config.yaml
num_hidden_layers: 10
hidden_size: 128
num_attention_heads: 4
num_key_value_heads: 2
head_dim: 32
intermediate_size: 320
vocab_size: 4096
hidden_act: "swiglu"
norm: "rmsnorm"
norm_place: "pre"
norm_eps: 1e-06
positions: "rope"
rope_theta: 10000.0
rope_fraction: 1.0
qk_norm: false
attn_scale: 0.177
bias: "none"
tie_word_embeddings: false
parallel_block: false
extras: ["capped logits"]
init: "uniform"
init_std_qkv: 0.0365
init_std_o: 0.00816
init_std_up: 0.0365
init_std_down: 0.00516
optimizer: "muon"
learning_rate: 0.00881
lr_mult_o: 0.804
lr_mult_down: 3.0
beta1: 0.95
lr_head: 0.00624
max_grad_norm: 1.0
warmup_steps: 200
schedule: "wsd"
decay_fraction: 0.805
decay_shape: "sqrt"
final_lr_fraction: 0.0
batch_tokens: 16384
max_seq_len: 256
doc_mask: true
train_tokens: 148200000
max_steps: 9046
dataset: "wikipedia_en"
Each number is 128 + 32 x the weight over the matrix's rms, rounded and kept within 0 to 255. Layers, rows and columns count from 0. Numbers have three digits each.

# layer 6 MLP up, 320x128, rms 0.162, rows 96-167, columns 64-127
092166116116141132151122085114143219133144113147163057162208077173143112103169121137112138140173123146128100093141147168140141124140094100152102155117080166141168127112068187152077084128205124
135140149094110144147134120148049113071151111089150123101087138153145106198113160121164152202139153136134124176091167104132112118150117092120152131154185162084095192131131146125173148113151150
122128087178148102140128086107082141157135116113153130107107110104157113195112136126119156167126086110098123091107094189132146104093126146123156138160151052083061094166139108122165114157148210
135148176166161151156162065119128142154126095136123097108144202125101080147118162125153130193127141154089126177159148105150154119110086126126128133108133123145131102166069106150135135145089145
120103147172096132089156133141137115145127098110096141181169135150160133097094061123152075154166210106081125084097093130119207161110102108114152146110131159098115128112091150157164060135196085
093118086065146132155201147104128135144114169134155201105197168131114154115092108144122179190096171115059145144131098153090110071101151161152152126109144118129123119164166106097121114137140124
134168129123157112132076127105117138098124108180129091093157080068085146114101086199122120134125148107164113071132089093153112121128134176073141138147142129110064122150145160174156108103129109
130115164176193173179119116100157050151179107109083135082145147173105102043125098081167140097154182134218226060115091110140078183115125127116122127104099158177132188078140112068191135094142083
135128172153137161162103124176141110097129114119130130151164143101109189131101141124072054143105099075162129139145174140108098134157115173131144135144121135095134150201122130120120117145094124
126146119111116159142145154120115125100127118105219155174137082157101128059113049080154145118160123128137135078195186161090123194132184085171117174092116199067100114185164152063103158098178148
155174103197027157151187180149108083162130111159102125062086144229113081079154143108167138174158143106126118159120184152130132080172181112127126156171117068153085176105162170173141147147148103
160122172123079118129096115173091158151097106097129142119192143117148140096111179115143078151120130123141159168158151120134128157167129099090132073107111133120129143128150090107142161125161184
127073108120155163095137105066099136131187136148058136115199095140147183134061077096159141129161129139126134148154148073126129066119075115136119075143111155127160085121127148138144144143166187
115180115096125120055139106094096127164117150100109048145130135156126105157158109135112139146139153100100082118095120168169164091122169132119141128118134143090154126188053083092083171107137196
097140171156134173083141100074121190121155099134154103151120153093119158105104143129089154096103189153087130115114107157118184174054099068155164182157105130098099116168135104111122148102122114
093123105170135146155194195122149147143108114142131147131161106114107177117120147112098118117145125116138098111169103098141145145092122152134124157099141099099139111166073101067144119103103113
175132118228124102108180145129132119098128148150123133133136115148104123160109096145160068136160127121126081166162126123129223079130139117150121134117162156093074129113146136137105161160162144
112116103109150105106057171107143158131110089129137092151104139076146158056125148128109132127118122132125101176108118060091056114125112100148172092166114117144110145131088139132100133129104141
049101037147106136147091168116121112074193132182127102193080144165124077124205097101114091100095153175157123132124155111118169141169162099177104179149146032132220148099139149138194146136073112
172105165085130171137137119090126101084094071145083054064161147140070153142108114105137097147093137118135142136133169097204175114182112151106170160121131145143181146071147110126135085110091155
158164116092119182065088126151126092129149113113155090111081143159128068124090148067102175191151122083179159145113124166111150169174166158154114150105144157144164072124139140121131117132130116
184086105141152135103166084095143169090110089154110103145102150131135163144128152125158108075117151110131171143098127143134174137119172197119170114150098166077151123112136126133118123093143123
107105147149090162087124151129131095182110099114121128142113137198106124079125060175150148129082136102114136113164169129110123121112116114083094055154131161147167132143141193146107148136124085
142148107133118135158138106150128151163110128104132129108084144111139110124132121079063126139108164116140113166104181113183171109131104139062144185201105104086132170109111133112151105069118136
187122138106082082098163155117119136108089151154114101127128136131160114089193096168152129116114143079157073126156080074127137130145092095164155183139092179130150100194158068104138142175090117
145135123179058146124116120185151085132159095109133204132116192109142084163093150162135176120144148091079115162153097128129133130158092142092158180150171084066142085127148087079117148116185167
128163104100119117121151164125126205101135139126099160158136156120123109145121064109149159103123160119094132088117124144130103144155140148074092132118121146109116149135096105139177122107115113
149144177053194225157091129150175108119138124117101151133122105124131128138130098107098044129115140148117097128098137144119116144132071170109143114112181192130072149138109178166138147136078172
132155121154111167091075100143162145113147119103171126122136160125124094114134074152157165091123214125147141131134086081145136120079074156105138186158172136113115156130162171100123125194129146
096099138107118127117116108121139173135106182116197113103155123129155147147117132103121143069152158071155130173118135108104122147097119081192165115143136124133141064167089063172099136100162147
164116120074157118141134060116095102118139151134157108125152125119105122102105172109143163166145143158153123066126133114153133142140087104142087124079108157160148153158078059129127122114144170
135126159137084106158075141113111168145108123116140063156137137045166077156136179071141076145091112139117087096129168144148161097132101139127103107154158128126127143144076168162085122117146106
199108149118111142156107122183160170098151104199114145113171087083135162116119099127135115149120111127098170111147132153095116114137147107078157109174126084135133182115163107111173117081104106
114126066127088096079208105107109127160181104106148157157110126134082135145162080085166175150163089130111122109088151119141125085110151136069124110108086140121177103065095154124129189133064088
115151137134137104139154132140117080142107105134141103065177089099091132112123087122152091129111106157132104091100084107107105140099098114101113107162168096139149154076130152176160149149100149
110179141138111160129180130151117152129153188095138147083145178126123082164111085053154126059107120183127127189191102159117114144073125178080097189183160083135157146172170172087175110151128077
113089131130116125133106122151098177076154104135126115138090162143164178150163087083124150079118160108141183144155144151176118063114098094165140135195157145105139072118162129165135089132062131
139176093156142118119136125121160111117123159065118154104042117157108229150079191128172103125124162113119093145093133116153100124128138149136153158118153084111151104086107155123131137206118110
097125101159118108114121131119126094066173138102152136153120133197119141123093146094100147130132123139128152124144109124088115134123079133137129156124136089167103135114138090155151126140116066
145166114119114113094061127146138125133170151155119159170095140108119126119123149161172101123086056129191118127099150134127144135138127146045177064114080144164137114095087101164102113131099079
133081116158205087097125110081088117146158148102079160148182129164108148140141139154151129105087159141116139139182119061128131160164169145129075090115153129091152105179146145099129121168126115
139117097090139152157099125059138086189089069042147068202121116125133174079142116171185168177107161108188155163095145161140108065159097097100101122096150106116150083143135142148134134138111102
135155157111090109149117108132173138165156165133118162148107116133131085130150142122164082154139101100165182089136074164129096124145126095100083154166138147154178096131142184164078084134201153
114107101105139127145113104134211099103143162099078166122168121132159090110103168122101123115143127152147138138127113139140106126147094158156160086127115122114107184132137148094136090134169150
152111115185145116178109110134102177146117101169074098063125175114156146136115143180077151139109179085154143089146122135085169067154105141153080171114118165073173154133124122133167162131108130
095100136138116124133059161125091093154146131125094098136075119120108191173103159108144100147158113087170132108151142099107143100104179143155102144181125118164157101124175108105092121141176223
159100177173102118149116141142162126100086121150108127116131162158151183116122143135142177115118146182105175106173128091086146135117110131138130154128087113064150170156182077127160081160129143
128172143113150113172120127129083168185112133091096180104159138088092069121131194114159128160130084151110116107165097116094089112129160131118173157068125152090126141110120141164150113064147124
075190160036078086121087120090131137208113106122150112139160092103140186116130139200172160121182174132161139193156112124125082117135160140103109129101134170137091096079161147118144150066139095
095119162145101146148121136139109109059096079111170095106141075128188101125123082111120203162124107092148125128093095156173127123133079085116115179175120100113125115141179159099137173143153157
117136163192127153109168144149114123165104158148160144112103132129065093112123117096104124159084081097104104161089140063114148143170135091152123160118138159114179152108141103126170131121081123
148108130108179171098136155150189167184096149205138148175088108146123138106157178107141170093102075186098130127159115163134152119134149129149130111125109129183134138130181080149124144125119151
109156118145034196103085103132093104135122114165120201113100096130139146077149159075155077175180132207123163102136157094119152126176133130139052073179130080165143149144129107180167108167129167
108183145146188148126114100116158101097078092147185161079159154174073117151138117127084130108143161128145079090136108088129139142156142148149100097126113103164120091161112141140075140128122132
096115124151136121168087102112136143133150134105162113145129061087139051112133113138120104131063174098111105136118162116137182083124120191135176148129127115140110084134130069172079158120068125
133166151123190120154090112130118102091131131124094198154099128081122128147098117108156174129118105104135166181176113139130142149116133110061122178125100122112170185094143092120131118130131091
083107108110080141136105096137103120151154132137112183146100063149026125158133094125129139144127139151114093140125109229178099124125148114132130174099134098073112153114142114084102134116134142
137115127113126123081069152063126187163145133150177143169136115078113154181133142135176140117132143103156166106115080089119102098154124132103131124150119151103170114125130134094154166143044155
190159126084129096144123145171118123150173139135130181111142161154080126099102109112147201081127140106116143169194198154158095166117117152129145080108153095128128160057115115111173106157135128
131127133114161094162156103167065102112083152124074079125112169209078135085137144164117094135132171085145188136081087121123173123159105157072054125097101071165147137146125066113119155134086119
188165152123137214132120109136157072068141149108125136129099127150115168154100111172163122112081131138097144122118118172146172136129048124072158168135123144118167126100140126108131138123041153
164155137049094127053073127182123073124106058164149082038179128151102078149180120084172141157144142149141165095069114113165129085136107138106059154132084123131126101120142159123136132079136123
119091155149104112130136147072160105124086152147056103125057137204095123116115123176106086169181161196113139071122137150131155125077147155150144098098131100152142143113111129086129131098140129
142164223092143128137131136111178155111085123070166123191099068151172101170084142096129150082099090102099143133081147137135096080128129151151120107159086120090128161141127116087099107145075162
106142106131115150129151190148133093135164168105181142128168136068151122142120041095123086146096181109137193119079137145115122129107179122146093115114135119156126112118169136162143134075112124
070086129128103107112171118142104112090125175151126123077056128147124080176130091108127044097166082158153135119187135147151131109128165145096164092110097107131089144085140127058076122125086069
088109173193111157195139099124122110160130145153137124119146060083138111219147097139156160091139151094052083088067084132143180085106103126122061183120117115084122093154100161123148155145059107
137152137125137138143122079141203112143118137146115089086157115168100116129078155126129136119124106149149108112129128142118134172131152138125090117109131081125132158175140120130116155158140150
149122080174163058119122159186178123109123137114150116091135101108103120180075146140094159142183155135142120157138076124113130127167099116126113143126094166145112196116114123132129192122134085
143138076145119109198159190061163096141121129103185130107114143109108111135147116115066136116125056070086065105089129157079133167111183186165140113112111067134147160158107078087129119122143125
101172149178149136159111127113151100124121108067120084158151147153146158127102118118125142152135151079181178121113134154160126077097110149134131208147126130162150148072099131064136137075093169
132150116130108105137152080109120200147140124125139162169095122123115151172167060135206144111185119136119107152114103122119117118166107099153120098118142131148081155146126156089106082184066145
# layer 6 MLP down (transposed), 320x128, rms 0.277, rows 96-166, columns 64-127
108080137060144143147148140066131058196150113115104172154079118085176149162141107130172152121125184130064159132088099118126178135139122167129096103166138128088124139143195117112187166136180104
120105133141168133124138156096084079186113099166112113086150147085147081125215113141110124095167120153159091115121182131162044180114132108071126146154117154114121137110137138114052146123117072
138154121179152174120084096095096108159129117118131087111164074110124082138122151073151129103140117133202134061158159117129153054138157132177095129165098118200201088077121107167132147121160124
183140142109205165069115116120126168148141087105131125130071121111156093112111115100148172134134145177144092124135146134170195139129131040093119115133175142199123093148150101141178114134156155
135091103122132103125133087126096110141130118162123054152073111080109145107099172157189102157135167148112166111136160122140098106161111176083152136087080088098145128120127089169160142186084106
129110133116095081094120159153133111154131204153147101112135173102156082088146095147149120135136138126069147131160157126085136133154078177081090131102118139111080126155132126121127104048045129
168110083161158112164094131143156144136107143150092133080132163146126131137117132092108167097118117111142066183120107084099131166109078142144179120146100086121145176101065074124147116115153124
071118124101121113123125146134142066097161181103110177175078177157096128043137128088109056118150180166125155164133102088143095166140112127138139104160102157117111139158148094101139129187162158
150111095151163107147107153074126140105102154132123127111089130126101129154105111084119163087116129182133128179084095054169152079095126124129155146096099165170097168124104132108105123139097146
138192136130147133161172105145138164088163122114127105114127071167051128134155127132096089131177197116142162090183111159120143141128155045131176126114146112096160086151107122122121063112112158
131123086115156152136177092139080107127144182056160148132130108091138085132068093138114070187129071179129142096159197087098095114083076150152105104091117116204142143062138106104117179113072118
110165115128108110101140175172124175060153086099131131140084110181102154129122118150191114140077144110104126142114108098146090064143156113149151135102137136157115133152123115151126146106111082
205088185116110173136099124140065112129140125133149154140095130120163133154109135104143114154101234207056132118126158102099127088127093183116119085121131146165108130196122148137132114182138117
111161132112133166092148107131097080142121098165171121141079199130115142094132054097122112110105116153128118122098165135090127149115118167135131124097080138153061137160091112120141176135152146
147154152092130122146161104089156067074120175110080113097142165132096136115153114086169139141175107084172139087126161112144063165133168150166116106092133135092166121121140134088119137122135101
134110122106086121171149100121116120135119155070134113143122110120156113074142079148121165160143193140090152117085151168119077153076105164116146106180111067135136138158156147141089122169136170
174131123120098132120123090122159113118077134144112078095086086129139175089156175085154166110138090106079169068103102130145139112128145136105167092099198138089129137124150083162117137118195154
142069133142080177084116140134123124141106108149140138116134133117142110112091146158135139185140126134088139124200120126160136071180096162082150173157076154137072139161094097173095151094099127
124127120133100110171142118124114131074184195147147144145114154142069120163225132060104097113154108166115140097109190137119097130096121091129082117155115085085195147083114116120135083142083107
144169075118115115136163217108141109132177114101144160062124153164131107133131176105106114109103122114075102191131149102054119112080113145135080139091101127137121131112140143175143161065171090
109150090139142176108082139150146150142078115175192128180162119171119138098085087146172162171095180094107073184171124170149162118098116105161163098137129100142083131083149146119108130128168145
143195152133098177183133122130132159104108140140159163149129141144130083093144095122097099108112068148134126123115145175153095111087167117113146147134143112123184154111081087146201130164065105
098111123148157111162147162147119150135147141143097098128132126141131188090113172139076112112133130167147166080147177144116118161154157151128148085158128105113101115130176130157141116103173082
181158153124143104104193091141104067120107125124137162135067095073112174121077131156092117117100090081127154088125136139163116115107087164144170095111125136131127190146113169150108114093123138
097176143118115079098126071150187111166125109072129147063117147155165141095145119093127120144138181032092105166138160120122104146087135079091120153205087166116159151126130116125090142106078153
138098120134119140108195142135125138144164136162120137099098143151160130152157111126131129067083127202081136125130095090168111104145143116081106218124163112121161163143154190107062092132120123
084139138149133144151073158144085107117089204093148132130139171100192093117124112119164111107128145087101131105131121114120095139139103126049119163082148094154169117160123152092179174116104163
156088142085121118125087165109164144119140145131064156176081116091151139123164157151115133112073080150065121140050118180164066096185071135122158093125080085112128153167121093114110098090106108
118145167138161076155128125139105118143137129153114146130148178121048141142132127095138121176170073104147151164095141138118154168127081074120132151171099122091106164108096129122133083135111085
106159150136125109221069144114131154118169157114139090131122138128161124113153159112143160076065207094105120147139057080163159093107155120208152103137127105137178118180101070131128162101152134
164129117115143169122159185153112112099089155208083147119147143141161104108086116118176131170146091114142134086155088165141135147125133063067209152140130165139109138152086111129152158152096088
130091148156122142085140102134089107138163125085187154139129112158127079112112109140112105083078136102071133041152155117125144090141095162128132155121155137129117123127147165181122107163127103
118104132089128138167139106125048111150173170122103134139169060071126098119146170132137103146161135131148142151113141157150168140178170185138170156115201121103129174184153107114145094124138081
066159128104108166109192140158156054140155128068074115149146139119111178117085138144153130121162120147198175117160120171204098186136185113124147151109125174097098158086164119121073137129109135
158108151133106113122150160138111117120139124169112103181094142134086119137150132179136112100123113122070157119129158134159109160153102132088123140108147197140103114148105156161039067163172132
139076106185081132150124123193121094107092183187111199082116145156100110135104069128135133122118125158150163105170122092155136107124123120128167173148080082154171135103091130162177143073171117
142127137162142143053072066143078124175073126172111118172126148181161110116120113148099134140123189100160148092119194112191122084127110148146131109206147148135095135206109103119142089121088096
120103203158128109116119099154111171124100123121114110091117125090088164150129086096125152069160147133169098100172171117121116147126171041158151071089155146105085082129124122177147130162076147
110136151118091139135138139052162163170141113116132129133154153145144127076164114162132124100121157136083170137172110154091122160106137127142160073098159169114155148095180102161119099105116067
098100146132109156152137196118168155181114136121098132130137138108126135147166165134171142108136136097086098121147131174114160134140127109109143037132116111117131094144190164132119083195004150
152131115106121210074125123108153097135123146116088148151118112066105131167101117166129126138163161164082174089105128117100098158124155147099159090080137098157097144136074141146101160133105157
165117144144172121159131125125126118128103141143097128153129162102047132119143131144078132159184194085146152133165208115144105131191160081154116137049135152106157143112068116133112122130165108
122114149114124177114122127123148136181181098127091142112120125097089103096115192078108084118097155205139110115134079122212182109161162148123132168157103165133170117142092133126140155155160165
146090126151081139147162111136100145153145146102184114171121166131138139129131101132120105094139112162120150129156124089141140159116083161145096143142152118105152071117123113190167093136029104
085124134171133109064145116116111139086057119179118105114115145135192136098193133109159136103144134151154129121142175134142139014171126113114104112155136155153152072163123189121199175077180105
115135117120136151105179163070080111175123118154104105145159170073138127151153128093161186126104108141091138128060136115173121137135165121094101068116086100114098141140137111057133180126181141
115155115109188176152089142198083105092133112049099076134110071117114105095106132123116121122117170115168153105099183134171078203146118098115146138095173130177087080133110113158109173147095124
150143153102136156143167113166160087120138153117119135129225124118120093175138162126194124124127062136110140080066141164064087096193149149065129136101135083134131129128131107150138147101156177
152123111056167130127175122103141120114131116114119143120095189121168099131095142081163169162151111141086143189101150117084164069097149137191149140103156113099163099185142092110117137141095169
131120100120133117164140152187165127148120099105150131130153082167113078104111071125161170112127159130164171198113091148147152166127156170123027138189140110167112191205151132120122162113090142
081142186187136163087148101112132095111144089141072024129157127195102201170159114158138103134079116083147090125071136094099137101090191129122121147134122088064171097129155079108154146142135116
141155165107121114043137161138118167124120143110104094147108103142128127128118140185098150159078188125163197140096126127134144116095147086165114079111083119158193161109100153126107069108135085
103193145166082134163106151124169124188146147073105089105114143172100128137188168108165145121118122070066074199146057083120142108151146148155139110126084180080189097099104137157123065117142161
121122113125107135103101145123153075039116135188122133107142162184132173132120099116139099094121125124102054151123108109156120141066136137200117098151124119175117121142169091090124099153122157
158155051107151105089170128166128170124102142132133191158149088157125180150093156130143104138140111164169115173156077152116150138127111183113074110121181094128139134154203164161170189128183136
136068118159134067158150155100144128140140175164074173164103120128141120162101178097079180113137138144125174127161119140162146142100087131093150158121111165177132163121098148077137131142103169
124142099118106093087084086126136133178094135184137122131153132150071069169122162122151138074129125091135138187161111121117060189132147148145097084111177096152138133101192152112106120181140165
121124100124112078200066146112151133113170080131160051079146071097192072195126148073133132108117135130138107098148155168171140130094144117184067144142090063164126084146185132137162163103103172
091116122105143165111188120103186172174101166134186178128115153144146174131148048170046120158124132109095168117093110120144161120164123091137147090145138216142157127205083086149138107094115103
144191121134087146205098103133205155094052132136109188104109049095115117184109114094148191096117118136169081157063156143122034073152139181078203135134118141032170114115165113171117096067109151
118080153133170132098117169128162089090118107113121117111085118144112177105081062127132091165052098114189141110146127163159169156104052073096146133193102215098137113123157135097124109172079101
133106107143149168155163108163131158194142209142177142139159142041124138112123124179171158104148186175132129080155119158129121108087141197081079119065129146107133143136170121086123111079192145
158156128114156160117148123166144148098073074111142030162081121123138115113121114173139136151185133129110070102115115154158123137186165154141107137120174159154173129146120144108110122140140153
101075208119135157086167089142068143129182141131161101174106121078125147125096084087146109220182092143173145173087141152184119099114099106125159111134122088092138111043102068081130116120117149
153091088192084158140154127123182132161157105135128130118143117114157112184142085112160148122133100088161127100177113123149104089124090090125196207177106113090159116130115072135149120150160174
168163126120144135093140111155126150068103114121147081173121148136094163078130113128108148131077183101129100150117095121150127113143069102147125091089088095132168084076094099121163097134169143
142127128100125116179120155137133245131161102093117133115098145159134156046137131159105153089135132118121119125134153170130164116160136071133143085140079151143123091132112200167128120132196134
145122098105096145150148143151113081127100158103127153161101149136121160116163112081116152078156092148123171155152122117160098096131117057160181102140149153100118157113158120131180104114110085
158131170134136119131115120164184104065133111101089152074127103122145089105170109115124122101141217121134196158108136149173081195111139162141083102126093117147166114174102150142135101120059156
124232123116116128150136096111108167097120113095191138065147169170154143177084142132113163086133133128088185172071133094121130085159193094157155107093124132130172128135115138143141134083126107
146123082108108094161097123142142173122148135131110177142107148093105211115169088131057100143169091135113134129094189137137168119145112121121143144184118129081134130196069127095117137149117107
# layer 6 MLP gate, 320x128, rms 0.172, rows 97-167, columns 64-127
107120114101159110053111184101144169197152199167124150127162154126135134139216099117122130125110157094108169149136071115118140113091164067114082101112159114099114160138151144139101164152162160
102121134147174124102130133142162076103122146086132160145142120075083176144097154092174125111088165077101141123142126103128185195134171106139095163159156103080165123191194180151156163112106153
151143127090163197135110089127141069152127106119105120072067112112090174123104102119126152139196193166086110085150111216109136115119147086155134146167184096108169123158131150125178126185132116
096139167116179149074138148156141099197110136144130126083100155111101130164158193102131134145087140118128117137098098124138078204091091121128128124118202100118146106117115115112121139095136115
143177174118117169139155113105163133107150145129151145128122061093143062077166080106138129112153129079139127134098179074149118164110172085076164120125088099094131144154117166158125145113149141
143116094119184181137168140118119103107117112126137125110169138121146094091131136154168101162099096105128139165172131113138127154133118156162162118122164114151138099123173108138151092102147126
087083115176109109068123231062128084102149127124130159153134055108137149093117126136095169096083162134157099059195104188144131139139147106142148132128120152154148108135156125152161129154152084
128079111079149106131150128159078197117096161132146167157140129109156172073081055140118119110076096114199130179174078077091157117091151141130131161090117129089178114198136099177154054172091157
111094085164032115172059144093086103099115112153131124040111137114131120105105106125148104113095121072112162114077176100143146107098128153104147201123138145143157151157128156105130105131169122
118178158118151079114132073150154155174124078157139131192088155149187104199167102137182124172127103150127089128155130128135144161101080145154148089118119166128136122134141139062139136121134088
169123074136150059176166141126103147111148157201101118114087064138084132133156107115163095135140085151121131123160149086133158170133122147096100182155173054045105163110114111078174139112094088
107173142142107147130175131056122197135126123116109134135147145129119152112154121177095085119088098151147213075146103172192138070142118139119127105063129130091118083095107140154132147127091127
110124080112083161116149118119104085103135180127079073128099177126176137139115100133114131101132137139096147138172139114107162079119163127126137112147146108079177128108085115131155130099132154
129150126107056103165126108062142088109142099172030125121061163125005190119104081154123090107199071129178131140133122123099076160220089150127078088127133159124173135095124128106125070153159082
132146139132141110075117164124079113105170080167107110094093096150127112120110081124146096112170087159182115101090058119128170103173097147135090147085132104116122174103130152087130166147147137
075099137109099089129105160082111127109089099111167172111164106087133114152138086171120105108122190076138102143180147102124072113192101138166108117135128151128158198132104111166163093084079100
178173053128140147171137119150076174131192115161122120136128133095079176082120118112176109084086150167121145104121078109113152115155139106150110129144176087133164175126174146157138131133091134
098157100181158124128135142157118169123172171168083167142098104104113160174152097083130159128168156141139107130171129128125097140153091140126088142150112135091169118146133130051124141226157029
122119150112150138113147124103103113129111088142106077151117100159144135140135111109129147098149173119069095091097133132152105106152117064108072118089098081142081114108094167135173093112127094
105139162152096139168152136091144131107121107076175140091123142125165090131138135111063099106113134091112096156097123121170173088149093160172157114098143095067117086140161133150142157139108114
147147182162114106108161137152116174157113141169107121051081138094157166077071093081111121112121087178119156057131123100125127144109108106114101131173141102142128147118130134139184157138123133
155165120177136141147150121074109158087089166120133118098100130127074138125159147088119137150192126152137169147198134057125096095121109151181166145126165135084135152148123140053178102132139162
127083136130107180132117113174156134080101183130158153164152097141162176093067100197114145149195176132148128095104165154158131069167149114131172157099103150146126113122129122136168087127116138
145167135173169081108133132088164144149116094101141192121114091099113130130134121072103073125128103168101158135130058086115171152158141102190088124122091101152151134173086100142111138113084074
089137148105150075125109119081133055075152125180123177113133132140132142171136158138105118125072154152135112115211140129168107099111132115086174123154143109109143153160098116144109150172143099
152092137164154129155084118099097101102136094089157164137128108122110122152122169170122110112130090151136166178093106117138095121112087200131109090138123172108146143123139152065118133141135128
156125118094105149177172203130164120076125177148102130139134086097103078063089118062091090203150137110188162141199066109088187137129111107121102164133133100142150119136171093116135131181122165
145101176134150101101060191062130102093104109153090171108163140110119170113141098178137114156141055089137073188134129108068173126120056153096121122106122140064134098118096100135165082157124106
055165095119073123110102174119174113141146172175113119147116211122116080145106179183156079110167169096142143153075144147088185113085112066131120111121101121177136154146107104111102143115104131
135102067124098139105128157100121144169078139141100134084141096097132115086110163202164107135185087126141162103153076189117150183061135130117204111107100125065175117083062152060151082181070131
129133150073193125130146140139155141119132123121148189218152144185132123160105108123133137145103124117105132087116133141125129127095092116166168136100105115116120089110179128098207146126086144
100175136177164116104073144101170135056076142130113138174119184144075143114083151128145163150094162138139078131165098146108080154044108079085077074175084112165108126089123172125092102112119161
112194142087119170073093120095163079124106132119208099137170179212129102166171146118127116119122080108120051121094147077108086116132098090162118200061133118122185108101127176142191139088091071
057124109168122096140151176108103116137141123113098124143135122143145175114085114161140120141153122126134103163102193119152143086105122105152117111080104160135135088083090141151122087110185127
041120055194153153121127122127078119103162148137131156161150063148113128194126110097081106083135139160171121084149109102129121115079135045116075153145091101105147120080138171133164087162118135
141144109139165100141135145105131097153091135156109062176119174187145114171126125139233151152139105115147142088108138206106181101111167139089136107173109112145107035097095167193156088089088108
127139150130193103078123130166141090119160144111073112079174150138080124171089117063176083054072106132173074091122094133160079150134159116138137072090172102094081109082087124193111140134179096
099135141145139140137119120136164116166117122121089155106090140115149083141100108159132130097136141138113130125112166126111122131123141149106175142155105141100153111088107158095171094106135141
135163160100130035116177111137134166125168164113129188139118139121180109173173152170088143123167085112114123140119118128130145188103176153126154073121094120148106137162135162180060136144164140
150104163128164136156162144150089173106123129138144164188161161105169073062169101050093139155168107120169093178181178159120158119170161089165121133117153141093148112138121187108164102083147098
118175131136094174168121108148129074122138144155152078172137114162139079078140206086109121084103075175131135136123104134061091177100103122123082101176091120135084211091194216101131125122079096
069075160116076139131084104110093150100175130101137133093113114098096144095115123153142144079136127186103076140107169134138088121185153098112105143164154104193105160093131102074135128137145121
133145123124136121155152108159102121158149101158130155150114146144174154133119086151146115112101060139138120123107097116126137147112128149158080185154141145128142110084080113153143115139078078
032081168176180091173126149061076137132114145109147107033132129140165175146116115223153124139161194110110101080148104176139147152154155128165143125087159102125136188145140086083170148089103094
164134163106102100152137118170137157126136131142151128132139100120152125129126197150132136074094085110137120115155145131114140136088051110147078156186099072155148118155169108143099104126126148
047129081141150178120134229149096193121124102127132115121140119108153102091102164126090068145192115146121089167148054126056177115088182118176133110166134129111178095063145089134117091117110185
072131212141159096164083101116098130112142141183163161150133136155161092165077096160144129152139132156151196111117207147169124192131149132151105104103188098076126136039139128131103095130172139
129095162175126157218090119174129101121168123130132128162142062082063152091108142153132088104133111144064122101157150167211127202145122127131153131224149080143076080116102134122143179167143118
103122135132140113146094148133048176099103106111123168076069119148174106117164137151127117144153108158146163091110068144171147128135094115091144172133204129082135134142165094121111085163069108
178098086065125121156128122158144132162162144131134133107131129087149112077111159130126157067070142184145151139180093128099078116196096085124239113104073116157150162125148135173078129148093139
146092075141120061110163127136156100164153095111151186130142165092115123039164115182031116194153150162121145132103066154060129103092079072179123183157148108155126146177122135136083138096098035
173134125093097084105177124109133125088162073111130114066096063074082106173117149142204138112120106124088178107106129073131128116168089177117140117123117091184137150121120141120098128156140176
079133111119137120142132082127126081104072119160165151115116140155124139139128113152132144099129170131184110103128100102156149136131096157135088099110139107135170121088145131152117137132098078
144121082078129115066139081158142145067133105180071167082133137173117153118109138145153128109126081088139173122134145169048106195101081084146093127128147127121142122146140193173210176136156165
123104075102096101123145152134139182120130133119145093082179107116132091115203170161130117109124156132109107098047102112128117114155121120163138109164130150140126096158137144139189104122119074
105104164129102169087125099106067171120163127069103144092124174137099156146152128108195181119114087199166124110135147073113143193184106094171116126097139072155136175071108157097125143073127128
166151101127169127107102152067081158157104123082133148074171139163162161168107166109119180103147197182066142136119094139099150093075113139110054073152103160085124132149136159114131132153089113
117181187135102084120133105163133105161130189170097144133129109113097139112147135124139149097097099121078151164124163186188079133119117071179136126136154143106149172106111161115203117151166119
152114125151132041184145098176162189042068079100136079132033057105068160076144148083145145070113141198060167139113134119131087119177086133120127078085177071096179148175112096122122143094139116
150187153124215065100136145109166164121060145118112143104116193074109138114132151117138166097171159110101086105147134147082190153148158097131122130100099105113119137080091182113108084094122152
113104147097153113170117119087113107114169141106137135129105180106111143170116162151047159142121131170143071093168138076073170116132143103188135138167135135108101152161145156138038115117101105
138113105059054110093104130072140143132135097145130121084097065193114121139151108132110157130113134194135065136141126144143140142101095140161110157126153149130113162132126168101130161086112159
139148166150081115169162135092107062146108099107188132141149080126162103154103098183119141129141131115113102146099143184138117123101109155141129148145130157068099133184140091109116063146126149
102089116049153156136124122182110133132182153162148101123111140125150086125125111073113142164124157145163113135091137125135107171118194129075128132111075118168132173105148151107140183073122083
170154142104088124172107167099074131146061184165121145143123074154168101131161166144123099097145079153079155111098073172119201115117142127119138121163090141088107133087129163142082139113112076
118093112113190095121122050053140131171101110144153157094089117088146094109114128125117181141110134151160112049194070131175038111147159095136146161168100140147150085044156176175073085130095155
110141135137137093138136086138108158137149143143139135133136151123108145159079131129138106109189086132146117155185136097133132169090112135126094179133142172166120127168125124168161119115122143
100116164157108118097123131127150155116093170085176152149142114154140156162160145139161108122150184202114177139116135120130104112081079125132088143104153154123143104163128141165126115090165099
090206139120185106175084074114098160073107184098155120058101131126133106191143143114147137055135165142107090106027098162095160148102150149091083111089159142128157107140148102154092123074124085
145140145134082117109164113125087109123114143118129081143166144176093152165083157148168116102148163110160157176106118129145130130112125135092100087095144157165076086145146175124180187065132119
127128092101134165207069156132115123109102107139114172167133120124107153114104139098184099132126056093109160121085156102061127171134075120120165111121097117165146148109076173142065178157140108